python train.py --init_std_down=0.00349 --optimizer="soap_variant" --lr_head=0.00779 --schedule="wsd" --batch_tokens=131072 --max_seq_len=1024 --train_tokens=382100000
Each number is 128 + 24 x the weight over the matrix's rms, rounded and kept within 0 to 255. Layers, rows and columns count from 0.

# layer 4 MLP up, 1024x256, rms 0.102, rows 413-465, columns 192-255
[[103 113 124 152 128  81 137  70 156 103 129 122 102 120 190 102 115 147 133 122 108 134 136  80 112  93 132 165 151 116 119 140 141 155 130 100 140 119 163 167 149 102 154 121 130 158 115  94  94 139 144 145 131 106  81 153 129 121 133 170 152 101 114 121]
 [115 113  91 128 127 123 154 148 134 122 175 152 116  98  93 174 152 133 113 147  92  87 165 100 120 138 163 116 141 134 137 112 119 161 120 127 128 124 120 156 166 148 148 109  97 135 135 149 133 128 117 143 118  80 172 144 184 104 184 121 138 142 135 173]
 [162 131 144 138 125 131 116 140 124 136 106 131 113 130 160 146 166  97 105 109 103 132  85  93 129 104 178 135 101 102 148 104 139 123 193 135 129 121 117 150 138  98 131 131 135 141 155 142 131 155 152 128 134  82 116 123 148 128 132 119 138 135 121 154]
 [153 135 118 119 172 146 112 152 114 171 104 131 127 167 139 147 111 133 133 104  94 147 124 128 112 139 123 126  76 155  73 144 137  99 124 141 148 128 132  89 156 111 147 140 174 146 114  99 124 146 150 120 139 154 130 151 151 122 180  72 172 102 125 133]
 [135 126 157  96 119  88 147 134 159 120 106 146 111 118 129  91 139 142 118 133 108 132 159  90  74 126 154 100  90 141 143 118 176 135  56 152 127 121 158  95 147 126  92 119 129 156 126 117 131 126 168 163 102  88 114 126 147 144 157 158  94 151 143 131]
 [119 163 172 115 132 110 142  99 100 121 136 131 148 150 102  98 117 139 139 153 135 121 187  92 147 141 102  90  95  97 127 140  99 108 110 152 187 141 125 174  89 142 112 130 108 107 117 137 142 126 153 110 161 138 156 112 122 133 116 145 135  64 147 141]
 [156 144 135  80 183 100 125 134 100 167 117 105 148 146 113 117 103 137 141 153 108 168 138 104 122 111  81 125 152 123 145 162 147 135 131 101  92  90 127 152 121 136 120  99 146 155 115  84 133 111 106 116 172 119 126 126 160  93 106 149  95  73  83 156]
 [ 86 123 139 119 110 175 151 135 164 114 122 118 143 112 115 136 112 121 159 192 116  99 114 111  92 138 126  73 124 115  78  91 152 160 120 140 154 165 112 130 134 111 144 195 148 114 118  93 110 153 123 141 117 110 112 146 103 125 135 156 122 144 133 116]
 [120 133  95 155 116 103 117 125 122 121 122 136 135 125 113 112 155 154 134  97 132 112 153 106  89 101 143 124 114 107 145 132 135 162  92 129 164 126 102 103 119 116 136 138 113 147 150 176 136 146 136 136 177 140 128 124 108 137 116 139 119  79  97 132]
 [107 118  72 100 129 112 118 104 118 147 113 152 134 139  98  98 132 117 160 124 150  83 127 141  82 118 110 117 125 119  89 127 118 154 158 134 105 127 127 146 104 143 155 127 135 127  93 123 136 160 101 156 119 113 163 120 138 131 106 144 130  90 128 102]
 [174 106 152 159 109 152 134 120 125  92  77 155 127  99 133 147 155 170 129 102 106  94 136 105  83 153 110 159  85 148 155 133 101 141 171 138 121 162 104 119 128 109 115 142 106 154 124 147 105 127 142  83 122 137  78 113  89 106 116 152 115 127 140 119]
 [103 188 127 143 124  82 105 132 125  95 130 114  88 121 151 147  81 115 137 139  86 123 173  79 127 110 133 137 152 113 126  98 120 100 130 105 154 113 118 152 122 117 130 166 145  72 125 124 123 149 116 148 141 140 133  99 139 117 114 114  88 151 170  97]
 [148 129 117 143 144 107 175 123 117 135 122 110 157 150 111 140 127 135 119 100 114 140  91 128 139 150 130 147  90 138 111 108 110 175 174 134 130 114 120 138 119 153  98 144 143 125 161 119 110 144 124  85 105 132 143 135 150 116 132 101 113 110 131 102]
 [160 155 112 104  96 144 122 163 120 132 166 118 150 142 161 120 124  72 153 173 147 131 137 127 137 137 103 131  96 161 110 134 143 161 112 126  93  95 127 114 128 143 143 161 116 111 146 127 159 135 109 153  94 106 117 116 114  84 150 117 116 127 110 117]
 [162 158 126  68 141 160 139 134 146 121 166 153 173 165  97 134 140 108  92 114 119 124 147  96 150 130 100  96 128 107 143 159 154 117 110 138  94 103 184 181 116 117 157 186 136 166 114  93  94 126  79  87 136 130 123 115 143 102 163 119 152 151 160 169]
 [103 157 152 101 150 156 186 121 100  98 127 146 127  77 118 111 139 122 139 138 118 134 116  84 114 130 185 144 129 134 120 125 146 137 173 128  54 146 123 124 141 126 140 166 133 111 102 133 140 131 101 114 128 174 120 140 125 109  84 125 104 136 162 124]
 [147 158 120 185 122 137 161 147 133 112 132 165 122 138 160 107 144 111 150  94 127 128 145 147 115 116 121  92 152 111 129 109 132 149 102 116 102 168 135 127 153 142 106  98 109 106 143 108 172 182 138 164 120 119 143 133 170 158 125 103 144 127  71 153]
 [ 95 158 138 116 178 126 174 126 140 129  98 126 110 103 159 152  77 100 117 108 131 105 129 118 123 136  69 107  50  87 139 129 105 106 145 113 137 114 138 114 155 113 178 134 104  84 154 140 124  99  87 101 172 158 143 127 125 146 100 167  93 131 131 164]
 [ 92 142 123 103 171 115 121 148 146 154 115 138 103 105 142 140 133 149 135  99 135 116 131 142 134 132 127  92 125 145 127 111 152 117 135  66 140 152 164 108 146 124 102 122 123 144 150 110 116 143  99 123 117 106 157 100 116 166 127 119 140  81 139 144]
 [122 144 114 159 132  89 153 166 171 142 173 154 106 128  75 179 179  93 130 129 120 129 147  84 183 115 146 125 115 128 142 122 152 131 146 156 132 135 115 137 131 105  84 147 102 131 160 131 106  87 141 157 160 138 154 147 125 150  99 143 149 127 123 129]
 [129 137 121 139 127 143 174 113 185 137 145 159 156 108 158 118  87 124 140 129 167 121 145 145 202 131 163 121 172 116 157 135 113 154 124 130 149 166 130 134 214 129 139 118 127 154 138 106 120 120 110 128 149 138 137 143  96 148 145 106 115  89 147 112]
 [125  91  81 139 116 142 133 142 142 100 115 127 160 113 161 184 173 140 115 159  88 186 101 167  98 103  99  83 122 140 141 101 141 183 112 101 120  92 156 161  96 105 143 126 127 110 142 137 104 171 107 124 112 152 103 136 143 119 135 118  88 146 141 119]
 [119 133 117 119 110 108 119 119 151 134 126 112 129 122 148 159 148 147 112 108  80  85 119 160 201 128 143 104 110 144 136 180 169 118 138 125 106 108 144 119 100 145 137  97 136 152 150 117 152 133  99 104 131 126 129 103 160 125 121 138 127 155 155 125]
 [118 157 124 111 181 143 120 129 108 148 102 158 128 170 104 101 113 138 117 153 157 122 104 118 166 116  94 119 126 107 158 130 131 163 152  99  72  98  95 102 116 144 139 133 145 136 150 134 115 100 157 142 100 113 140 123 110 139 106 116 125 127 153  88]
 [115 136 153 142 129 173 123 181 121 125 130 145 154  74  55 147 134  90 164 116  90 117 184  74 108 136 112 127 108 149 105  68 103 136 134 125 164 127 169 136 148 122  87 152 110 180 149 119 124 117  75 120 124 123 105 156 101 132 124 125 147  48 149 121]
 [171 168 110  88  68 137 149 133 140 124 101 171 142 147 152 119 116  96  92 149  97 143 141 131 132 123 127 133 107  87 117  94 145 156 106  81 146 175 107  93  91 136  56 141 104 112 163 118 125 109 120  96 138 118 130 159 128 140  76 139 160 152  95 127]
 [151 131 149 139 117 120 124 126 126 120 136 132 131 148 125 137 159 175 148  90 111 124  99 106 128 143 124 148 111 148 158 133  86 113 149 134 126 108 142 148 108 151 134 149 148 121 102 126 107 110 104 159 105 133 139 132 122  99 103 142  97 125 148  80]
 [144 123 115 151 121 122 156 118 133  99 122 132 164 121 132 138 111 133 130 123 126 125 168 129 142 110  92 139 150  76 123 166 126 117 124 118 104  70 117 108 158 118 163 130 150 126  93 134  89 142 127 101 137 108 105 103 107 127 156  83 164 114 102 117]
 [138 105 131 124  96 161 153 127  86  73 181  90 127 132 108 141 134  93 108 147 160 127  95 137 139 133 109 112 115 107 166 148 136 148 155 165 142 135 127 105 117 189 132 125 103  89 122 108 114 101 123 155 160 137 119 135 126 155 154 124 117 135 134 148]
 [131 139 114 135 142 126 183 115 145 123 121 170 151 139 142 140 168 113 135 130 115 155 163 111 108 111 169 136 113 123 124 149 113 121 142 110 126  89 144 125 134 152 134 114 114  89  96 160 106 108  93 120  83 155 164 162 112 124 130 114 141 173  98 140]
 [107 155 134 159 144  93 155  70  87 139 114 143 134 121 144 101  93 141 123 134 129  63 163 129 116 137 126 142 121 109  76 140 122 123 136 131  86 180 191 109 160 157 125 117 101 130 136 139 134 118 138 108 113 139 151 139 139 122 151  92 122 107 116 122]
 [155 112 145 105 137 182 160 162 138 115 150 171 140 163 139 133  85  91  65 131 137 144 141 139 139 142 117 130 124 119 115 144 118 120 153 115 102 119 169 127 128  89 123 152  92 145 125 116 134 127 142 106 127 147 145 148 131 138 183 110 131 149  91 132]
 [127 177 118 141 144 147 107 120 118 127 136 196 148 126 143 117 119 117 141 144 142 128 142 132 110  80 124 163 100 109 146 155 117 130 113 103 143  95 149 138 135 143 134 117 137 145 156 102 114 100 151 115 112 113 126 120  96 127 128 150 150 149 143 127]
 [144 149 156 148 140 171 150 119 121 138 126 139 160 113 151 153 178  93 114  59 101 109 107 135  99 117 107  88 140 120 170 101 181 127 140 139  91 115 130 135 178 141 134 129 130 131  96 151 108 111 161 113 149 114 117 152 150 112 122 112 153 126 115 132]
 [142 113 150 123 132 118 134 153 128  97 142 144 149  65 123  76 142  87 138 132  61 140 147  94 109 174 151 102 136 114 128 171 139 105 120 147 140 150 139 125 102 102 159  91 131 135  70  87 148 154 119 135 123 134 127 155 123 126 164 101 135  79 126 151]
 [121  98 103 100 120 155 158  99  84 105  95 100 171 153 127 109 112 143 110 150 180 181 113 125 100  80  84  91 114 129 101  66 117 109 138 131 133 111 135  86 162 103  86  77 101 100  93 115 120  88  83 170 137 148 144 164  93 131 156 121 117  81  85 124]
 [130 121 103  74 121 106 153 121 127 163 132 149 169 128 159 116 107 113 127 116 192 132 156 149 112 133 111 123 162 100  38 162 106 116 121 105 124 122  77 119 112  60 164 106 140 111 130 142 104 161 170 118 145 145 153 154 163 106 127 115 115  94 122  94]
 [131 114  92  84 151  83  83 120 121 145 101 132 117 151 111 106 197  92 149  96  92  87 125 128 107 110 136 150 132 136 133 134 130 110 121 130 134 143 154  93 117  73 125 116 143 106 125 148 151 150 101 118 102 118 138 143 120 102 126 146 119 118 136 104]
 [133 142 128 142  81  93 123 128 150 154 125 106 111 135 133 126 135 104 131 165 156 187  77 112 107  92 146  95 116 117 149 169 110 138  95 119 140 128 133 111 146  95 108 127 118 148 114 127  97  87 127 127 170 118 129 120 122 165 142 118 102 134 137 123]
 [147  98 121 149 141 150 148 117 133 176  91 175 160 114 131 144 101 116 108 118 111 146  92 157 127 108 155  95 112 137 117 123 145 158 142 141 151 107 143 100 166 138 137 151 112 173 107 117  89 173 105 100 117 157 132 122 117 145 109  92 165 148 114 111]
 [153 134 119 141 133 125 127 140 133 126 105 182 142 139 105 124 115  97 140  67 117  99 132 147 126  92 170 111 123 158 154 119 126 144 139 125 105 124 157 104 154 105 143 124 127 120  83 115 144  88 112 100 123 120 160 129 149 119 126 105 138 117 112 135]
 [ 73 134 143 107 114 127 158 130 123 136 103  99 193 133  90 124 110 125 119 121 108 150 113 109 147 142 159 131 150  93 138 145 110 136  76 128  91 106 125 124 131 140 144 107 132 101 107 111 137 140 138 126 125 149 103 116 152 106 158 149 132 158 146 154]
 [112  88  88  90 179  98 139 122 147 100 161 135 134 170 146  85 141 149 128 122 138  96 114 105 161 100 133 170 121 164 180 152 133 152 130 171 150  62 137 125 128 132 137 116 113 108 107 117 150 119 140 112 140 106 105 135 123  81  60 105 172 180 126 110]
 [122 122 132 148 161 176 137 145 105 164 120 139 146 117 117 130 109  98 144 131 135  95 138 139 107 147 136 167 118 103 144 123 128 161 161  93 132  81 104 115 130 173 112 119 106 123 125 160 139 130 164 166 122 130 132 151  94 120 132 100 133 107 144 107]
 [134 111 133 128 155 140  81 150 123 108 123 135 127 149 102 142 137 145 111 109 139 107 125 128  95 145 137 125 122 125 162  91 133 139 166 124  98 131 114 155 107 108  84  89 125 166 148  93 123 131 171 101 107 154 133 162  97 103 111  91 110 130 190 127]
 [ 98  96 130 122 129 157 186 132 149 140 130 116 104 213 126  96 123 140 114 150 125 135 112 155 104 137 138  76  96  98 131 107 132 137 112 178 125 129 144 128 107 125 124  81 113 101 118 115 123 105 111 124 161 104 148 136 142 143 144 154 155 147 136 134]
 [142  90 135 145 106 133 170 130 174 122 134 147 161 128 179 121 145 129 101 120 147 172 125 154 115 153 116  88 103 133 142 112 144 117 117 112  84 167 154 107 148 133 111 122 144 178 155 128 161 107 112 129 122  95 149 170 130 115 124 146 142  96 106 112]
 [135 138 147 114 167 126  87 102 125 173 118 170 142 113 129 161 130 130  86 107 107 136 156  88 167 129 118 135 146 168 145 110 116 112 109 114 145 117 140 157 125 117  96 100 132 130 136 115 127  82 133 111 106  85 154 164 100 132 129 138 157 160 119 105]
 [140 138  98 123 114 106 100 116 121 143 115 137 144 139 143 108 131 130 173  91  80 121 147 127 117  99 143 100 124 132 139  89 156 169 113 134 159 140 164 148 131 159 110 128 130 160 158 153 120 124 181 110 138 148 116 144 124 134 145 133 139 176  97 105]
 [108 111 121  94 138 127 125 150 143 166 121 100 118 144 116 160 134 130 144  99 121 103 142 135  95 124 113 152 103 124 139 131  92 102 136 157  95 127  99 168  86 118 148 160 144 155 122 142 138 175 107 114 176 112 116 133  94 163 108  96 118  95 109 120]
 [163 113  91 187 146 126 115 116 133 116 129 145  87  96  90 108 113 125  87 167 113  81 122 145 133 123 178 126 116 104 105 130 155 163 101 167 126 140 132 122 163 115 114 143  91 123 116 162  90 150  91 146  85 122 128 143 159 114 103 121 127 139 127  99]
 [148 114 132 127 137 152 132  94 157 134 153 172  82 159 128 139 107 129 102 154 139 104 138 114  89 147 124 140 126 128  66 144 108 184 103 159 132 110 134 110 163 158 112 145 107 147 116 101 114 132 103 132 131 150  87 156 153 119  99 115 127 131  86 116]
 [130 146 171 160  68 124 164 131 152 147 128 147 145 141 114 112 142 158 125 115 176 100 146 182 115  99 114  66 105 195 177 142 103 126 138 158 157 136 113 124  87 160 112 119 145 114  97 105 110 133 110  97  91 122 106 167 104 147  82 162 129 104 132 128]]
# layer 4 MLP down (transposed), 1024x256, rms 0.105, rows 413-464, columns 192-255
[[111 127  86  94 104 115 125 182 166  86 139 156 114 113 119 118 143 148 109 178 167 107  98 136 110 103  75 147 125 118 147 121 175 117 122 124  82 134 127 155 152 126 159 144 116 122 128 166 106 127  84 161 107  83 104 135 120 115 100 139  99 191  81 167]
 [135 106 138 139 139  97 166 113 134 135 148 114 162 155 152 105 155 114  81 112 106 142 111 162 121 101 148  97 111 135 140 163 136 120 180 155  89 149 153 107  97 133 114 104 131 153 127 131 130 147 151 100 163 153 135 145 152 113 146 134 156 160 141 162]
 [140 151 152 112 120 117  96 172 106 121 129 115  97 104 106 134 127 128 149 148 104  81 139 128 155 150 138 129 158 150  93 133 101 155 110  99 153  77 116 131  98 166 126  89 140  95 168 154 105 125 150  97 105 113  93 110 143 148 101 146  84 118 130 130]
 [160 138 146 119 120 118 125 126 154 121  74 100 164 102 151 105 124 148 143 135 106  82 121  91 141 153 102 129  96 146 137  96 162 147 130  94 152 173 126 130 146 111 119 137 154 119 111  86 127 134 115 102 142 110  98 130 144 112 121 129 139 120 110 118]
 [131 118 107 108  85 119 133 127 147  88 133 161 126  87  79 149 125 118 122 100 145  83 147 128  99 130 133 163 176 130  97  81 131 156 139 129 120 122  99 158 105 126 124 148 169 140 142 118 144 112 126 125 153 106 135  90 142 153 129 110 151 125 162 103]
 [118 130 146 125 119 136 110 137  90 108  81 165 101 134 133 113 140 110 159 116 161 117 145 128 181 112  97 101 134  70 132 118 161 115 128 146 132 113 120 115 107 111  97 110 127 107 163 145 145 140 164 130 135 143 138 120 119 179 139 175 157 120  99 153]
 [147 124 130 132 135 143  90 119 120 111 138  91 141 125 119 112 110 135 128 113 150 122  96 128 142 110 117  79 113 161 191 131 145 131 107 109 158 148 137 199 170 123 149 157 136 111 113 154 114 153 161 177 159 160 182  95 149 163 115 125  96 114 164 103]
 [136 109 167 107  99  86 118 129 101 155 111 106 123 111 109 146 116 124 107 133 160 122 143 139 164  91  94  87 153 153 123 120 139 128 141 137 166 168 167 129 100 119 137 132 139 171 125 145 166 121 129 170  71 147 157 117 174 112 103 132 120 139 114 139]
 [ 90  96 131 117 169 129 135  90 149 147 135 217 176  75  92 145 145 131  99 180  89  83 155 140  79 163 111 142 145 106 113 124  92 138 130 116 151 140 131  87 113 135 134 135 116 119  97 132 191 107 111  79  96 119 108 114 161 136 128 161 148 149 111 155]
 [150  76 101 137 115  94  82 184 109 130 148  92 111 157 104  95 116 130 117 161 140 150 118 135  97 112 145 119 124 155 107 138 131 103 132 153 147 152 115  77 103 127 203 199 140 156 112 106 148 133 152 141 145 122 152 126 131 133 154 110 102 139 127 125]
 [146 115 133 103 112 129 155 161 133 124 118 131 115  94 127 167 122 151 135 129 111 106 121 138 158 127 175 139 139 100 146 160  72  93 128 145 157 148 124 163 140 122 124 136 151 132 158  97  89 132 113 143 150  84 120 141 129 118 129 101  93 124 128 156]
 [137 175 156 150 100 122  92 114 117 118 116 105 144 143 149 154 143 122 126 150 117 118 128 110 143 150 176 180 137  77  97 113 157 172 142 121 139 111  94 124 139 151 153 171 141 106 154 102 130 136 145 123 152 127 143 136 123 148 120 125 125 161  80 123]
 [137 151  82  95  80  99 112 158 137 116 142 140 127 144 159 147 148 147 152 106 124 112 140 115 129 138 160 108 121 178 159 123 122 127 145  92 155 105 139 102  99 130 103 126  92 107 176 117 117 147 164 101 110 142 120 133 108  99 110 140 121 150 185 121]
 [164 125 132 121 120  94 150 162 105 145 141 145 140 115 101 142 111 144 119 135 136 124 128 126 165 148 159 122 121 121 138 109 121 193 164 129 149 110 134 124 113 141 119 112 134 153 147 158  93 144 121 115 140 133 111  89 132 116 113 143 143 135 139 143]
 [150 129 143 149 121 125 130 117 161 132 164 105 121 143 106 106  72 130 135  92 115 136  98 117 108 176 133 165 138 168 136 122 156 168 144 108 105 135 128 108 125 145 114 121 135  90 138 121 117 128 135 116 148 152 130 115 115 170 145 154  97 145 154 107]
 [105 121 133 122 112 116 153 160 115 133 129 168  73 137 113 144 140 164 121 146 134 100 147 174 138 156  61 115 128 128 138 135 107 122 129 123 148 139 111 137 129 151 148  96 113 127 132 111 134 131 135 137 150 169 140 143 132 143 149 112 133 165 149 132]
 [111  93 100 121 128 116 149  83  93 161 162 149  98 164  87 146 149 118 116 137 131 105 126  92 133 132 109 164 133 146 114 112 187 132 116 113 118 116 100 155 100 145 123 112 162 157 109 114 149  91 127  70 164 143 127 143 144 134 122 158 136  76 164 110]
 [133 118 104 146 121  93 148 104 128 120 171 126 140 137 188 162 109 108 142  99 145 138 142 139 127 147 110 126 129 148 113 138 197 164  99 112 110 153 143  99 151 152 120  79 150 114 127  80  92  68 109 120 156  71 148 132 148 125 109 152 110  72 119 152]
 [ 92 164 126  80 114  88 139 111 166 137 151 131 122 157 109  98 106 104  99 104 121 148 106 121  86 138 139 147 123 127 104 129  74 137 102 148 155 132 129 136  73 137 140 113 132 133 153 141  90 159 117 150 130 124 184 134 126 133  87 141 118 138  90 125]
 [ 87 121 156  86  92  81 125 140 126 135 135 193 107 127 143 132 137  96 117 160 135  93 169 101  98  88 115 153 137 139 124 144 142 147 136 169 101 168 120 183 112 139 137 131 106 133  93 123 131 172 138 114 146 125 175 152 117 143  99 120 145 119 125 108]
 [157 132 127 117 139 130 116 155 150 111 109 130 131 119 142  95 123  99 150  79 141 122 124 105 128  83 161 114 100  93 143 116 134  91 102 109 130 105 158 125 101  77 142 134 113 132 132 117 130 115 102  80 164 166 143 132 141 153 133 129 133 112 128 127]
 [136 116 166  98 119 130 138 161 118 121 107 115 120 108 132  88 129  82  92 108 129 117 133 116 110 138 117  88 119 134 133 127 165 113 124 145 107 110 106 146 114 142 143 130 143 159 111 119 154 128 132 144 126 126 108  99 134  77 120 106 132 132  95 123]
 [134 119  82 118 142 150 149  92  97 130 170 145 165 118 141 112 153 138 116 113 107  58 121 123  88 113  91 150 104 139 127 102 171 122 136 126 157 128 107 130 159 160 168 158 150  84  84 127 137 124 152 120 147  94 156 121 161 180 144 141 101 140 100 146]
 [113 119  72 148 160  82  76 131  96 188  90  97  96  95 136 154 147 135 188 100 125 126 117  80 153 132 119 110 159 142 137 109 145 108 110 116 114 159 123 140 157 136 141 109 140 106 140 119 151 111 116 124 158 110 133 106 105 141 132 124 124 151 109  85]
 [132 156 137 112 121 170 134 129 127 111 122  75 125 105 160 116 117  88 133 113 172 149  85 100 141 158 117 101  87 151 123  96 127 130 102 143 165 121 133 129 134 109 111 133 149 120 111  87 162 148 150  93 176 122 116 126  94 125 149 118 138 101 129 113]
 [120 135 142 127  83 121  89 117 137 151 138 129 117 144 136 151 137 133 102  97 126  75 121 124 113  82 111 117 151 125 115 109 100 125 139 130 175  99 140  90 126 117 144 127 112 121 129 108 123 117 134 126 110 141 102 154 132 160  98  89 136 110  90 116]
 [167  78 116 105  89 136 106 143 114 155 180 130 137 114 105 152 120 133 129 155 126 133 112 139 120 118 184 135 131 135  91 145 148 120 130 104 127 137 116 122  98 144 132 112 165 154 115 143 145 118 125 106 141 117 130 156  84 104 154 122 144  91 126  86]
 [124 123 122 146 106 134  87 123  95  99 143 123 141 140 157 100 118 109 118 142 125  99 105  84 146 115 105 133 143  89 116 114 172 146 141 138 118 150 136 137 127 179 110 144 130 137 125  93 122 111  92 101  99 149 126 140 146 155  93 144 159 115 132 115]
 [169 129  99 122 132 108 115 111 111 126 116 109 197 137 135 120 115 106  93 170 141 146 131 126 120 125 110 134 149 139  92 145 150 120 138 110 139 104 161 122 121 104 121 127 114 135 113 104 136 135 147 118 126 148 135  97 108 106 124 157 193 123 113 119]
 [132 138 153 145 161 151 157  99 112 143 152 104 110 114 136 158 121 125 119 106 126 110 120 109 119 119 141 118 153  50 141 185 126 129 136  94 147 144 152 126 111 106  99  97 128 120 177 147 111 114 175 125 125 139 145 180 146  91 140 167 129 151 161 140]
 [109  91  84 153 137 136 120 111 127  85 122 131 186 114  89 132 144 119 129 142 139 130 110 130 111 141 113 118 102 126 162 123 118 133 108  67 151  91 123 164 165 150 135 114 114 151 164 132  89 143 134 125 146 107 106 113 110 121  89 117 131 122  99 140]
 [100  59 154 130 175 123 140 116 117 141 173 117 141 156 124 102 162 120 126 103  98  82 118 133  89 139 152 135 106 127 147 156 145 107 168 117 107 179 109 117 147 159 151 154 158 130 121 129 113 141 103 112 128  98 141 102 126 155 154 140 111 150 134 130]
 [121 127  99  96  99 156 134  90 123 127 144 139 143 113 174 135  99 137 145 139 121 119  86 119 173 131 145 121 113 128 105 109 114  98 121  98 116 150 141 119 132  98 148 139 117 110 102  93 100 151 103 132 169  86 109 154 108 120 128 153 115 125 150 127]
 [142 135  99 118 157 157 137 153 117 118 114 126 101 134 130 137 162 136  79 141 118 136 136 137 143 157 146 116 108 151 105 131  93 125  96 127 101 139 115 132 124  93 128 155 141 144 163 148 145 125 149 145 152 124 143  91 156 137 147 112 120  89 145 144]
 [116 125 120  99 146 156 130 127 122 105 123 161 108 142 145 144 139 137 138 134  93 115  71 132 174 112 116 127  93 173 146 102 149 100 177 143 103 146 122 160 107  68 110 127 112 138 151 127  89 130 149 141 101 119 151 105 155 111  58  95 118 105 191 105]
 [ 99 136 108 106 106 125 138 107 132 143 127  88 130 107 165 141  84 131 136 120 159 140 128  97 125 166 118 117 143 155 130 149 136 135  95  99 105 151  72 144 134 155 125 105 111 124 111  76 118 152 162 142 111 147 116  86 110 171 133 133 141  77 105 141]
 [115 102 103 135 184 111 147 120 140 118  97 143  96 150 112 134  78 112 123 140  87 120  85 160 155 127 161 101 139  68 130 109 145  88 111 119 132 158 121 130 130 163 162 133 163 138 143 148 112  99 124  94 108 152 158 103 177  92 132  91 159 101 141 118]
 [145 123  85 118 136 109 115 129 123 128 116 142 106 118 119 171 140 111  85 140  96 119 109 129 109 144 152 171 104 163 123 100 107 143 144 113 124 136 136  94 102  97 152 152 126  92 150 143 128 121 141  93 154 145 146 137 161 127 139 166 135 143 131 170]
 [ 93 119 115 108 138 164 131 114 152 136 165 132 152  91 100 142 143 182 110 102 116 136 116 113 154 121 100 175 110 137  98 141 157 158 141 153 141 129 113 144  90 130 132  99 117 135 178 129  47  96 184 108 123 100 147 109 121 130 127 148 160 127 131 142]
 [146 122 139 130 153 141 136 172 125  93 161  71  92 138 118 145 155 117 124 100 111 136 127 131 128 135 100  95 166 117 122 171 122 124 156 113 153 131 164 175  96 133 145 137 138 163 150 115 118 130 112  80 142 159 126 113 149 136 180 130 124 135  93 121]
 [156 144 155 144 135 193 123 106 155 172 146 166 177 101 125 120 132 154 124 134 168 153 155 106 119 126 128 131  99 138 108 111 113 108 126 161 179  90 122 142 111 137 117  86 131 131 134 141 146 134 117 142 136 127 150 112 137 156 133 128 142 138  88 103]
 [ 99 135 143  94 107 106 131 160 126 154 128 145 175 147 128 110 104 117 114 149 150 146 113 129 102 124 166 141  96  80 121 159 119 132 113 103 101 134  72 112 126  97 154 149 121 129 100 125 104 136 148 184 164 158 144 103 134  78 126 122 136 158 155 150]
 [ 85 132  93 128 189 126 112 117 154 157 110 156 108 157 142 141  90 147 141 152 149 129 118 131 154 142 195  90 141 137 134 143 143 164 128 167 131 119 131 160 116 114 127 132 143 130 132 119 121  82 131 117 216 103 129 101 126 121 109 107 127 119 128 100]
 [133  80  70 156 140 152 145 136 165 115 172  85  96 109  94 143 125 166 141 116 137 106  79 189 110 150 170 127 130 145 156 119  94 132 152 103  94 121 127  83 139 141  86 143 194 151 114 115 103 141 117 138 110 148  98 110 140 170 172  92  91 141 132 118]
 [143 137 141 113 136 142 165 128 116 144 155 101 115 106 108 111 117 162 161  90 133 123 107 127 135 113 115 116  89 149 125  80 161 104 136 109 135 117 122 158 127 127 150 144 130 118 152 143 128 152 101 130 183 128 144 115 144 133 105 125 131 146 122 110]
 [120 111  85 147 134  95 117 101  94 150 112 128 115 128 145  87  96 136 129 116 133 127  94 106  93 134 146 130 118 121 131 107  86 156 145 133  93 126  91 145 142 109 136 144 127 115 104 104  68 127 142 133 119 143 131 113  88 122  97 114 101 107 122 118]
 [124 155 129  98 114 161 166 127 153 148  98 121 115  79 148 134 145 133 135 157 163 136 166 125 125 132 114 126 110  77 119 107 115  95 104 172 125 167 135  54 101 140 145  96  96 142 142 163 111 130 104 138  96  84 118 188  96 115 138  96 122 124 174  90]
 [130 152 110 113 130 113 142 153  97  80 114 126 137 148 133 109 133 154 136 164  94 149 104 119 117 116 115 158 155 115 130 128  86 150 107 148 137 143 114 115 131  93 134 139 113 106 141 117 134 141 123 143 104  92 104 109  96  50 116 118 158 107  97  70]
 [113  78 149 128 159 182 139  88 161 140 101 107 152 126 146 123 141 105 132 100 145 132 106 140 165 121 109 175 128 129 161 122 118 108 132 130  76 169 151 139 173 127 154 141 173 143 133 138 158 138 121 127 127 141 163 169  59 142 135 139 129 106 114  97]
 [ 92 162 123  95 136 140 140 132 119 123 149 138 133 139 203  95 108 131 142 184 160 147 142  68 124 122 126 115 163  90  90 116 167 139 123 154 129 148 147 117 145 154 110  84 118 108 120 130 114 111 154 146 102 205  77 126 122 123 135 117 117 132 153 128]
 [ 87 113 129 111  78 133 148 148 135 124 139 124 128 123 156 112 101 110 151 100 140 102 132 115 116 109  92 182 140 146 160 127 159 159 122 110 147 123 127 102 131 134 134 120 130 114 119 129 101 125 125 165 129 151 112 172  93 144 145 118 155 159 153  93]
 [ 89  97  93 165 125 141 105 150 131 142 152 122 110 153 159 111 134 120 109 119 104  94 136 117 165 127 114 119 125 147  87 117 142 103 104 116 107 117 125  88 112 146 130 132 146 180 141 115 123 103 136 123 106 142  81 136 120 171 128  96 137 154 172 154]]